{
  "n_layer": 9,
  "d_model": 320,
  "n_head": 5,
  "n_kv_head": 5,
  "head_dim": 64,
  "d_mlp": 1280,
  "vocab_size": 8192,
  "activation": "squared_relu",
  "norm": "rmsnorm",
  "norm_place": "pre",
  "norm_eps": 1e-06,
  "positions": "rope",
  "rope_base": 1020.0,
  "rope_fraction": 0.5,
  "qk_norm": true,
  "attn_scale": 0.151,
  "bias": "none",
  "tie_embeddings": false,
  "parallel_block": false,
  "extras": ["local attention windows", "shifted keys", "a norm inside the MLP", "value embeddings", "hashed n-gram embeddings", "a smear gate", "an embedding shortcut", "learned residual scales", "skips across layers", "capped logits"],
  "init": "normal",
  "init_std_qkv": 0.0374,
  "init_std_o": 0.00882,
  "init_std_up": 0.0374,
  "init_std_down": 0.00441,
  "init_out_by_depth": true,
  "init_mimetic": 0.5,
  "optimizer": "cautious_adamw",
  "lr": 0.00109,
  "lr_mult_up": 0.819,
  "beta1": 0.9,
  "beta2": 0.98,
  "lr_head": 0.00449,
  "warmup_steps": 381,
  "schedule": "wsd",
  "decay_fraction": 1.0,
  "decay_shape": "linear",
  "final_lr_fraction": 0.1,
  "batch_tokens": [32768, 65536, 131072],
  "seq_len": 2048,
  "doc_mask": true,
  "train_tokens": 556100000,
  "steps": 8851,
  "dataset": "wikipedia_en"
}
Each number is 200 + 30 x the weight over its row's rms, rounded and kept within 0 to 999. Layers, rows and columns count from 0. The size before them is the row's rms in percent of the matrix's.

# layer 2 MLP up, 1280x320, rms 0.0477, rows 1247-1279, columns 240-319
107,213,213,225,188,228,210,177,170,196,203,192,150,213,193,185,197,241,249,199,175,209,162,183,255,252,153,197,190,162,169,242,222,236,235,216,266,206,187,184,200,150,203,140,221,200,175,193,132,204,209,206,178,209,242,203,220,230,123,152,231,195,201,188,219,245,198,215,188,191,192,213,222,195,245,181,246,185,153,172,188
102,161,215,183,183,139,178,210,174,170,220,214,210,181,174,178,244,146,222,160,140,204,254,179,217,274,191,243,213,202,203,212,190,221,188,247,264,210,185,221,191,219,300,166,223,213,221,214,185,247,163,166,239,209,226,246,198,144,200,194,205,156,161,251,191,213,196,252,184,209,266,209,206,229,219,228,165,236,245,207,169
097,169,205,232,232,191,201,189,220,181,235,260,187,174,168,226,277,204,242,194,208,197,210,241,199,204,182,164,166,185,187,221,283,147,205,211,213,186,225,262,274,223,180,191,206,187,196,207,177,159,191,168,216,185,202,256,171,175,237,204,173,209,177,268,137,206,240,196,201,244,199,181,198,209,223,229,191,212,214,218,254
103,166,206,159,171,241,217,224,215,193,117,212,232,213,219,239,285,180,240,179,205,228,217,211,171,174,170,189,247,159,208,225,201,209,229,196,207,238,210,189,182,188,228,246,226,187,206,140,176,189,195,183,184,199,190,210,159,197,191,239,181,213,163,253,141,226,214,242,199,259,221,213,221,168,230,165,222,222,185,169,192
100,188,172,191,229,208,215,185,203,211,185,194,228,178,207,125,246,202,217,198,216,167,199,192,212,149,132,187,201,195,169,242,173,176,206,208,167,189,227,168,154,202,211,181,283,238,210,227,180,252,201,175,174,216,210,207,198,204,156,177,200,158,173,204,267,270,142,196,210,212,229,189,195,151,206,250,244,214,187,183,182
101,209,223,176,159,218,203,229,190,151,194,190,193,180,186,201,201,150,191,202,188,241,155,209,187,185,149,247,196,225,151,211,185,165,199,242,220,211,232,236,186,257,202,224,251,185,248,213,134,246,184,182,171,176,229,178,212,208,202,208,242,200,212,181,203,164,180,234,252,207,234,142,179,188,195,187,204,252,210,162,219
100,204,223,223,190,165,201,194,162,154,213,193,197,150,193,219,269,201,220,170,137,190,150,201,175,159,195,216,188,179,219,259,190,194,205,229,251,224,154,184,165,234,188,251,158,194,213,203,210,190,210,224,208,280,281,248,194,190,179,161,171,194,203,222,176,206,220,242,169,157,230,216,173,194,197,238,179,237,180,247,124
106,199,219,226,168,228,174,210,186,216,187,187,239,201,181,222,198,214,155,183,177,174,131,247,171,264,137,193,220,205,164,246,197,165,213,215,224,212,212,183,184,183,205,213,233,217,174,171,200,204,255,228,133,220,155,166,174,187,171,191,212,142,232,202,202,245,207,205,223,194,228,166,201,214,131,201,178,233,175,219,202
102,178,229,216,159,151,237,190,210,182,189,180,187,234,220,234,200,255,160,200,210,147,210,178,220,253,216,238,223,171,243,178,179,143,164,216,234,197,135,226,221,147,201,200,173,242,224,200,206,197,261,231,208,207,160,281,225,169,145,223,173,200,230,208,158,231,238,181,222,203,207,163,228,250,169,222,153,203,218,185,193
101,160,236,243,207,187,225,170,200,213,148,227,178,199,147,188,194,214,186,209,212,200,195,199,215,226,202,198,253,176,219,187,190,183,234,193,186,195,156,224,178,166,206,192,174,236,171,167,189,203,194,205,216,226,218,183,223,162,242,232,233,222,169,194,206,281,246,218,169,168,147,187,201,217,196,236,254,218,230,174,213
114,200,211,176,188,176,209,146,192,218,229,221,176,204,249,209,193,225,216,211,149,247,226,175,228,179,177,199,162,204,237,249,214,134,201,193,167,218,160,232,142,143,202,221,246,197,193,130,184,204,200,198,204,180,220,169,226,172,253,204,217,218,173,240,184,206,170,228,171,261,156,213,209,213,218,179,199,169,156,202,157
102,215,265,152,206,210,224,139,219,211,204,153,173,219,197,206,189,245,175,193,163,228,207,188,243,180,224,198,133,184,154,185,195,189,255,218,221,214,209,222,207,211,167,201,203,176,264,194,178,223,190,189,221,173,192,218,194,214,158,157,263,185,192,142,199,212,236,213,204,199,169,242,186,203,216,177,204,198,256,176,165
100,227,209,217,258,211,209,159,296,206,194,244,228,181,204,197,243,216,162,195,184,191,204,150,226,203,219,178,203,194,218,233,240,155,185,272,244,187,234,218,173,204,165,218,226,182,236,215,183,222,191,205,207,216,176,243,207,200,212,184,199,180,269,202,207,197,163,235,243,190,202,204,210,189,161,176,233,144,169,196,124
099,143,205,208,223,249,244,257,186,199,229,185,216,215,217,217,245,128,235,212,243,183,211,240,231,157,220,224,218,168,182,199,243,211,207,208,207,212,155,182,190,255,209,238,263,158,226,179,158,219,248,207,192,192,172,241,155,201,216,196,166,183,254,181,154,185,184,231,230,207,240,173,225,235,224,205,247,252,178,194,177
100,197,190,176,229,198,213,170,228,201,235,168,207,170,212,170,233,231,218,156,254,251,185,220,194,195,184,185,210,159,168,188,236,211,184,227,235,212,215,203,157,230,208,188,202,232,209,176,185,202,174,182,222,215,200,203,212,210,227,230,238,188,195,157,198,176,212,267,181,193,149,178,168,211,205,174,211,241,172,208,199
104,217,179,245,190,228,228,219,158,149,197,183,170,139,219,167,183,161,195,148,158,212,194,145,269,215,164,216,259,169,178,201,216,220,200,216,273,242,173,275,208,197,178,216,246,165,249,192,150,265,216,239,175,249,177,206,140,202,170,218,172,192,178,185,246,185,181,230,241,189,219,175,264,204,223,196,188,199,215,177,197
102,137,198,216,158,175,240,226,178,201,156,249,221,195,161,181,199,204,236,200,235,157,190,172,172,161,155,251,161,136,183,190,228,178,228,193,197,194,190,173,156,202,218,203,228,210,156,227,212,199,225,199,201,192,174,194,213,186,168,219,164,172,214,213,188,166,158,200,208,208,184,195,180,180,195,211,260,189,195,135,173
108,209,202,224,202,174,193,212,183,227,224,197,180,178,239,210,238,191,180,199,173,192,207,183,168,193,180,228,216,169,125,222,191,127,224,195,214,221,217,248,154,254,225,208,236,153,206,175,225,187,243,200,235,223,189,194,192,133,251,209,212,182,172,254,155,189,196,206,170,223,240,206,246,173,181,219,217,239,233,229,206
097,251,180,207,189,207,182,195,200,183,205,210,208,231,241,213,218,217,182,189,192,134,197,155,212,229,217,188,265,163,232,175,173,163,149,224,133,213,199,165,137,227,192,253,209,130,158,197,214,276,243,186,166,203,241,234,169,186,202,179,202,229,225,181,193,194,170,202,154,185,215,212,188,148,188,177,181,193,236,197,211
096,175,222,233,231,192,195,177,142,206,230,145,200,209,226,262,258,228,228,215,199,211,181,174,192,169,207,185,191,163,204,188,170,167,175,171,205,166,154,264,187,202,169,215,241,180,245,160,200,243,204,286,224,206,211,232,194,181,184,153,178,157,173,189,175,170,195,219,213,208,219,192,182,206,156,245,200,191,189,193,199
097,190,233,163,177,156,170,164,219,168,233,224,196,156,185,230,175,182,183,185,159,231,154,160,241,217,163,243,151,200,217,191,178,172,174,173,226,190,229,174,199,151,209,202,223,189,224,195,216,218,183,247,231,212,167,214,173,195,208,192,197,178,207,117,165,166,200,210,198,264,203,232,225,154,168,233,225,205,197,218,217
107,185,230,160,212,195,245,239,159,135,229,245,222,187,221,209,212,154,179,196,222,242,138,144,213,227,156,214,190,211,169,168,182,212,196,190,209,209,225,181,142,179,261,249,230,132,189,195,175,252,212,191,212,226,174,203,177,148,163,239,201,180,221,181,165,219,184,233,186,201,216,170,190,190,242,231,230,176,201,179,168
101,196,207,219,231,232,152,174,182,207,210,167,243,178,226,227,184,224,191,206,196,153,137,194,136,260,164,220,186,208,209,260,200,188,180,216,249,240,197,218,206,228,188,260,215,158,171,157,203,207,222,244,163,186,187,218,193,149,208,198,168,177,236,180,180,179,204,234,250,183,171,163,194,182,140,185,223,196,219,141,203
106,157,183,193,147,153,223,264,192,190,205,180,167,167,171,216,216,233,163,162,160,175,209,222,175,189,176,194,158,235,187,187,234,212,154,223,233,222,172,213,194,80,230,226,201,153,150,178,199,193,156,235,228,188,214,167,161,207,184,208,200,177,223,186,213,131,152,246,265,222,253,198,222,165,184,230,183,178,155,140,201
107,120,255,221,212,129,150,224,188,198,193,237,171,112,201,195,208,186,198,217,236,189,147,231,171,206,174,219,224,159,243,167,165,177,180,214,199,223,191,191,184,159,188,189,228,145,244,149,196,308,252,213,202,204,225,193,204,223,119,162,166,205,241,191,161,216,204,205,243,206,251,196,237,182,160,171,212,173,179,245,223
101,193,205,236,210,175,165,146,167,184,223,207,177,143,180,210,247,202,176,217,166,166,169,259,170,260,144,173,223,164,195,205,255,231,187,185,237,240,214,203,188,180,209,155,195,201,224,199,212,210,188,233,204,188,154,197,205,229,153,162,194,217,263,172,172,228,195,191,176,216,217,171,216,172,147,174,215,195,198,202,158
102,172,170,226,218,191,220,152,212,206,188,162,221,189,225,193,177,187,182,152,210,201,200,193,164,189,216,230,168,181,218,234,209,208,231,249,179,201,214,174,168,138,206,194,202,161,202,228,148,174,165,193,224,241,225,211,202,177,230,194,210,209,217,279,191,173,239,202,197,220,256,191,222,222,251,209,166,205,238,204,215
101,228,282,222,156,180,182,249,198,214,275,149,215,181,167,227,269,164,242,174,187,168,223,237,156,175,213,268,192,175,212,154,173,197,202,186,178,251,155,207,173,208,196,242,258,207,200,167,192,206,262,218,230,175,221,221,192,236,210,214,182,175,191,240,179,225,187,214,232,220,261,196,218,190,228,207,214,189,251,195,145
088,230,222,205,179,237,217,242,175,200,202,209,186,209,199,214,185,190,217,187,230,188,139,140,179,242,228,223,208,217,225,221,189,171,247,172,223,200,242,208,129,218,228,241,154,196,195,183,200,144,214,175,170,232,201,226,197,151,274,142,222,250,182,188,160,207,197,175,191,255,152,184,247,102,176,183,236,249,219,213,194
101,180,203,179,168,152,241,231,253,197,188,260,196,176,188,196,193,167,175,165,191,152,133,180,145,235,173,305,196,234,233,198,196,210,183,280,214,228,216,259,175,204,242,214,184,183,241,212,153,206,211,236,176,263,183,271,169,209,238,200,254,201,204,184,263,167,194,220,204,194,236,192,197,219,230,191,155,185,280,210,147
102,120,191,232,162,178,219,238,191,199,197,207,223,194,191,238,223,256,230,180,184,257,160,205,167,147,176,194,176,159,232,218,239,126,225,197,219,252,203,196,177,199,183,200,217,174,210,174,134,193,203,249,213,257,212,210,203,161,168,194,243,196,219,192,149,163,199,223,232,225,246,215,222,203,178,208,276,195,154,233,221
090,278,191,165,169,146,221,210,227,192,174,175,182,216,231,232,207,200,226,175,237,181,204,212,139,210,205,175,177,202,172,167,220,188,135,203,170,177,163,193,197,191,163,268,253,167,180,181,213,216,187,165,154,209,219,245,199,153,195,198,222,218,213,262,193,272,176,190,246,219,178,150,171,192,163,236,217,274,253,159,117
117,187,194,234,218,189,206,161,166,204,238,197,184,188,228,172,241,177,230,207,229,184,197,230,204,172,195,234,221,174,199,195,242,202,144,217,233,270,156,216,193,192,229,203,197,206,228,221,181,170,258,205,272,177,151,233,207,192,172,155,122,235,195,224,205,240,192,181,183,171,247,197,232,171,190,237,218,201,185,219,181
# layer 2 MLP down (transposed), 1280x320, rms 0.0532, rows 1247-1279, columns 240-319
103,250,146,197,169,262,245,144,196,206,229,199,163,204,242,182,204,210,171,223,177,218,161,237,207,207,220,196,201,219,243,226,237,222,227,212,271,197,236,151,207,217,179,188,191,235,188,159,166,197,150,204,191,205,169,229,185,218,151,209,225,172,185,192,224,194,196,187,208,171,221,230,184,189,246,153,250,221,233,172,124
101,170,173,148,182,154,211,171,216,162,192,210,190,245,225,172,228,203,206,218,193,204,229,141,210,232,192,253,141,195,191,197,220,208,182,219,168,172,203,158,219,210,279,221,228,162,205,223,163,198,161,195,201,218,209,227,162,171,172,213,172,224,202,251,219,233,241,175,160,245,211,202,225,163,186,186,253,225,235,148,216
106,150,231,171,196,221,186,221,172,233,235,203,209,193,250,215,224,154,200,210,170,201,245,207,205,201,259,176,249,217,262,197,222,161,224,163,199,178,188,194,242,244,178,238,220,174,278,194,181,176,185,193,175,223,244,198,193,135,295,230,171,149,176,213,159,218,220,238,184,174,186,166,262,185,227,255,214,227,199,191,223
100,186,244,172,234,234,143,253,202,191,175,218,178,200,161,225,183,145,191,148,194,262,175,165,133,208,173,226,233,212,203,235,176,233,189,185,263,174,150,207,214,196,209,192,257,242,136,198,203,187,206,152,200,201,202,159,152,176,193,245,152,182,216,187,172,221,209,193,207,260,193,149,234,206,198,146,136,188,172,180,164
106,236,162,192,205,185,191,188,142,230,195,170,238,216,216,152,186,192,241,224,239,246,208,148,265,145,234,185,214,201,184,227,192,203,178,210,118,237,193,162,232,174,175,193,163,237,220,210,230,185,163,154,178,226,232,221,221,249,187,231,167,194,187,232,196,210,202,202,254,271,212,191,214,192,236,208,201,226,184,214,219
101,167,232,232,151,206,246,215,186,163,160,193,200,176,224,148,215,168,149,180,206,181,212,246,222,208,214,240,231,228,169,200,242,184,140,195,189,215,188,192,206,187,210,200,249,179,241,187,197,184,197,164,231,121,220,181,256,212,178,235,183,209,189,171,160,230,186,178,246,226,224,142,158,174,210,214,196,234,225,149,209
108,172,207,201,167,236,200,201,194,221,173,212,211,184,180,208,238,153,219,190,188,146,191,203,126,188,219,240,252,219,213,211,182,125,167,221,209,180,175,151,219,250,209,234,236,223,230,266,215,207,221,210,194,156,238,220,233,176,179,160,128,187,220,214,264,170,259,247,223,145,210,184,224,192,214,191,237,233,192,221,162
104,196,203,220,163,235,167,182,182,196,222,190,174,171,212,222,231,208,251,170,196,223,171,238,179,225,243,174,182,180,204,254,171,199,192,167,182,227,113,205,198,163,168,187,247,227,214,135,223,184,164,299,206,179,202,208,133,229,165,192,208,168,233,152,216,224,224,171,185,159,251,139,198,259,202,200,178,184,165,188,253
102,225,190,197,219,144,242,212,194,242,169,173,161,198,191,173,162,151,193,259,200,209,167,187,168,212,209,137,145,191,197,235,221,213,209,220,191,243,179,206,197,177,244,179,202,199,256,247,203,163,256,233,235,189,196,213,265,200,227,222,169,161,227,207,202,219,169,206,181,171,216,215,188,219,221,168,184,152,232,205,224
095,232,231,247,195,222,219,229,222,233,210,213,209,172,174,194,176,245,206,176,209,228,240,177,212,239,191,142,232,200,271,222,177,227,219,182,201,188,224,202,234,214,188,243,213,242,168,170,240,192,205,206,151,163,219,202,205,195,205,200,197,169,155,174,175,175,140,156,217,165,219,246,238,178,162,261,231,248,224,175,200
058,198,173,200,181,185,210,215,181,161,228,206,164,160,193,164,171,228,228,200,181,236,232,139,237,157,180,197,158,258,250,209,163,247,292,216,164,186,217,240,194,158,146,228,259,208,205,175,210,226,189,177,174,214,223,117,218,199,180,170,242,253,135,173,191,184,226,203,159,206,222,235,213,214,210,224,198,216,149,183,187
086,228,224,174,162,190,146,184,187,204,194,169,200,190,204,176,158,226,157,231,191,247,202,168,235,246,210,197,227,246,199,203,233,219,279,243,200,211,179,153,167,224,174,176,250,209,205,196,242,229,165,166,193,197,184,241,204,174,191,172,207,227,177,207,184,97,221,198,157,174,197,219,272,142,242,208,195,278,235,183,165
104,218,210,213,203,196,192,199,176,234,194,229,146,152,203,167,170,220,223,216,147,153,208,150,206,208,231,201,211,195,240,244,183,160,146,227,227,195,241,196,232,201,170,193,233,248,249,198,272,259,205,218,231,183,191,231,145,166,221,207,181,167,186,197,225,135,194,219,164,172,198,159,177,229,275,169,190,183,157,169,181
102,179,237,198,177,198,207,168,169,156,201,201,198,178,173,178,208,127,235,218,210,168,220,246,180,185,233,213,186,197,168,194,197,214,195,187,190,225,170,188,241,225,251,199,159,241,233,244,192,223,226,232,185,149,208,221,181,171,185,153,199,221,201,200,162,191,162,175,174,175,235,172,154,246,187,219,166,180,173,166,168
104,198,174,201,246,248,183,226,164,213,221,193,167,192,220,205,149,254,270,204,238,243,193,147,183,239,232,177,261,195,176,180,228,191,207,224,191,208,236,233,187,234,140,208,194,188,197,201,202,171,227,210,163,220,257,152,277,208,269,189,177,207,178,213,243,146,196,255,226,219,183,152,241,211,204,168,199,248,205,156,181
106,211,227,232,197,190,237,175,185,200,165,180,204,245,246,191,214,239,239,184,199,188,156,145,249,235,267,191,184,197,180,221,219,210,199,204,206,205,218,128,190,210,196,159,205,177,248,233,268,231,148,230,229,162,167,152,220,197,213,204,225,171,219,228,255,189,210,164,218,165,171,253,174,216,156,202,151,197,231,224,172
090,127,246,217,156,126,275,231,146,206,189,237,218,191,191,263,200,196,260,229,241,154,205,215,160,163,173,204,188,192,173,162,246,171,214,241,241,217,222,146,211,198,205,201,213,255,164,192,195,212,266,252,218,216,178,182,246,210,165,223,201,189,197,190,214,171,191,240,191,211,207,194,200,172,239,208,252,202,179,165,193
099,244,191,198,196,214,198,222,212,238,234,234,197,193,205,173,217,200,225,240,198,156,201,219,199,193,228,244,209,210,227,172,234,217,191,190,213,221,215,218,226,208,125,161,190,191,225,193,234,185,232,201,243,196,198,187,176,183,227,208,260,184,197,218,203,231,161,222,183,137,233,216,206,179,222,163,245,206,207,233,163
100,264,204,163,210,190,213,198,257,172,186,220,168,235,220,210,154,222,209,168,192,201,189,162,190,255,178,187,194,197,211,171,226,264,179,176,187,213,216,158,197,258,196,220,238,163,199,168,227,172,237,178,198,182,195,186,151,248,179,192,186,259,198,174,209,180,202,237,209,164,254,198,209,158,217,191,238,206,167,199,219
097,143,207,201,138,177,221,185,175,207,195,219,258,170,177,173,171,189,206,190,133,206,225,154,209,256,262,159,173,192,201,234,210,202,124,200,200,196,205,188,196,206,177,181,168,162,220,207,185,202,192,240,124,294,191,224,202,179,265,235,276,164,245,169,184,182,213,149,180,190,235,208,210,229,196,265,161,198,251,154,166
104,154,209,233,213,195,218,156,156,194,202,254,173,158,162,237,216,186,177,224,195,204,214,211,208,250,191,156,181,211,226,228,244,188,207,192,224,235,213,160,206,209,237,207,244,186,181,186,231,199,207,192,172,199,174,197,222,209,166,253,211,189,197,212,218,197,277,183,237,218,167,182,199,240,195,202,193,231,189,192,227
098,183,209,214,195,249,210,208,188,150,220,199,206,192,206,198,214,178,185,193,181,200,185,207,213,239,164,160,201,250,220,174,205,163,183,124,200,191,183,149,200,159,262,231,177,197,189,233,247,169,151,129,223,180,135,241,198,170,179,242,238,169,236,205,180,213,199,176,156,118,225,184,222,210,206,199,134,224,241,181,148
103,185,231,210,193,213,232,193,214,104,191,201,271,205,214,238,202,154,203,290,188,173,183,163,164,232,221,212,183,197,192,218,174,188,217,223,242,240,182,206,260,187,212,231,181,180,192,215,209,201,197,182,263,154,209,161,228,198,246,220,208,195,189,246,197,195,258,199,160,179,187,171,180,198,140,175,208,193,177,230,185
098,226,222,204,216,198,223,176,203,223,150,213,211,240,200,198,211,223,189,208,197,197,229,189,137,160,238,213,142,231,213,245,211,164,233,223,137,183,211,165,168,195,222,165,218,241,143,221,176,206,232,243,165,173,153,221,187,209,169,166,210,166,228,194,215,197,217,199,147,220,197,219,191,234,201,218,189,243,240,214,257
099,188,215,240,223,176,187,216,194,172,172,206,139,178,210,213,193,181,191,211,198,166,199,200,200,213,172,225,199,191,146,196,259,138,214,212,165,190,198,229,145,223,251,222,214,233,150,206,252,243,230,189,214,177,202,227,264,217,188,222,203,211,253,180,182,229,229,148,179,203,216,204,233,154,211,162,202,243,207,147,200
097,249,182,177,204,179,162,190,217,178,128,145,183,159,244,156,214,151,208,152,169,192,242,179,131,222,176,221,218,198,238,199,237,166,151,196,170,238,171,171,202,204,216,200,155,209,216,206,260,197,205,202,159,218,178,208,225,169,203,184,274,215,198,216,213,197,198,134,219,188,137,207,204,224,228,231,166,208,229,216,172
106,267,209,161,228,207,174,165,220,247,213,172,160,198,163,148,199,183,189,174,180,213,198,201,239,153,218,184,228,197,215,190,204,213,184,136,178,155,175,189,243,164,192,201,164,239,173,150,160,110,191,190,173,177,200,169,221,202,197,234,181,142,204,198,197,169,174,157,234,243,155,237,180,195,211,183,213,214,262,189,173
104,177,183,230,199,176,188,183,216,238,197,225,238,214,250,155,218,159,210,185,123,189,212,168,259,167,181,198,231,188,155,188,235,198,226,144,147,178,175,197,205,244,201,180,229,220,147,243,175,198,173,251,186,197,227,232,210,165,191,183,286,223,178,176,184,115,215,229,255,193,148,190,139,183,250,230,181,172,237,177,240
100,203,210,203,245,192,197,211,182,191,201,195,174,202,251,189,228,216,204,201,215,254,228,180,161,204,203,216,248,195,207,195,147,176,295,144,220,181,245,169,156,201,183,217,164,205,245,226,219,243,202,181,246,217,204,210,184,167,208,220,134,200,197,236,161,188,206,219,171,203,258,212,238,204,204,203,208,161,169,198,219
103,179,196,204,223,175,193,200,242,215,194,194,221,230,253,217,187,198,196,208,175,156,223,199,198,169,251,256,180,171,190,138,185,176,249,242,203,261,196,234,137,222,218,199,188,168,216,251,178,205,206,208,197,241,201,203,203,229,222,262,265,214,209,241,264,224,179,180,175,239,245,253,144,133,194,221,182,173,227,238,165
095,143,144,202,199,184,161,242,191,168,217,230,231,275,196,209,200,202,240,184,235,203,200,195,214,177,260,214,194,196,230,225,186,188,188,185,221,201,263,247,218,219,177,247,194,188,199,184,206,195,239,150,211,265,273,252,184,177,171,189,266,231,190,187,184,225,194,222,220,198,206,147,214,183,192,212,210,178,172,232,219
096,163,185,203,200,253,200,219,201,210,158,262,221,188,169,180,186,184,215,185,176,267,187,240,214,203,184,235,195,171,220,243,177,180,167,211,165,202,219,224,223,204,236,199,222,250,175,234,149,211,177,220,216,238,185,239,211,237,247,226,215,131,222,185,196,192,195,144,163,258,192,193,203,175,227,171,204,240,221,209,210
113,188,207,154,196,201,210,272,196,176,171,214,182,181,235,231,207,186,162,187,209,223,193,268,192,208,202,225,274,168,222,196,178,208,241,198,180,237,194,234,230,200,197,268,228,210,240,255,195,169,159,180,189,205,233,180,159,196,245,197,214,237,188,180,215,162,202,167,225,189,209,191,205,189,180,273,154,183,185,185,210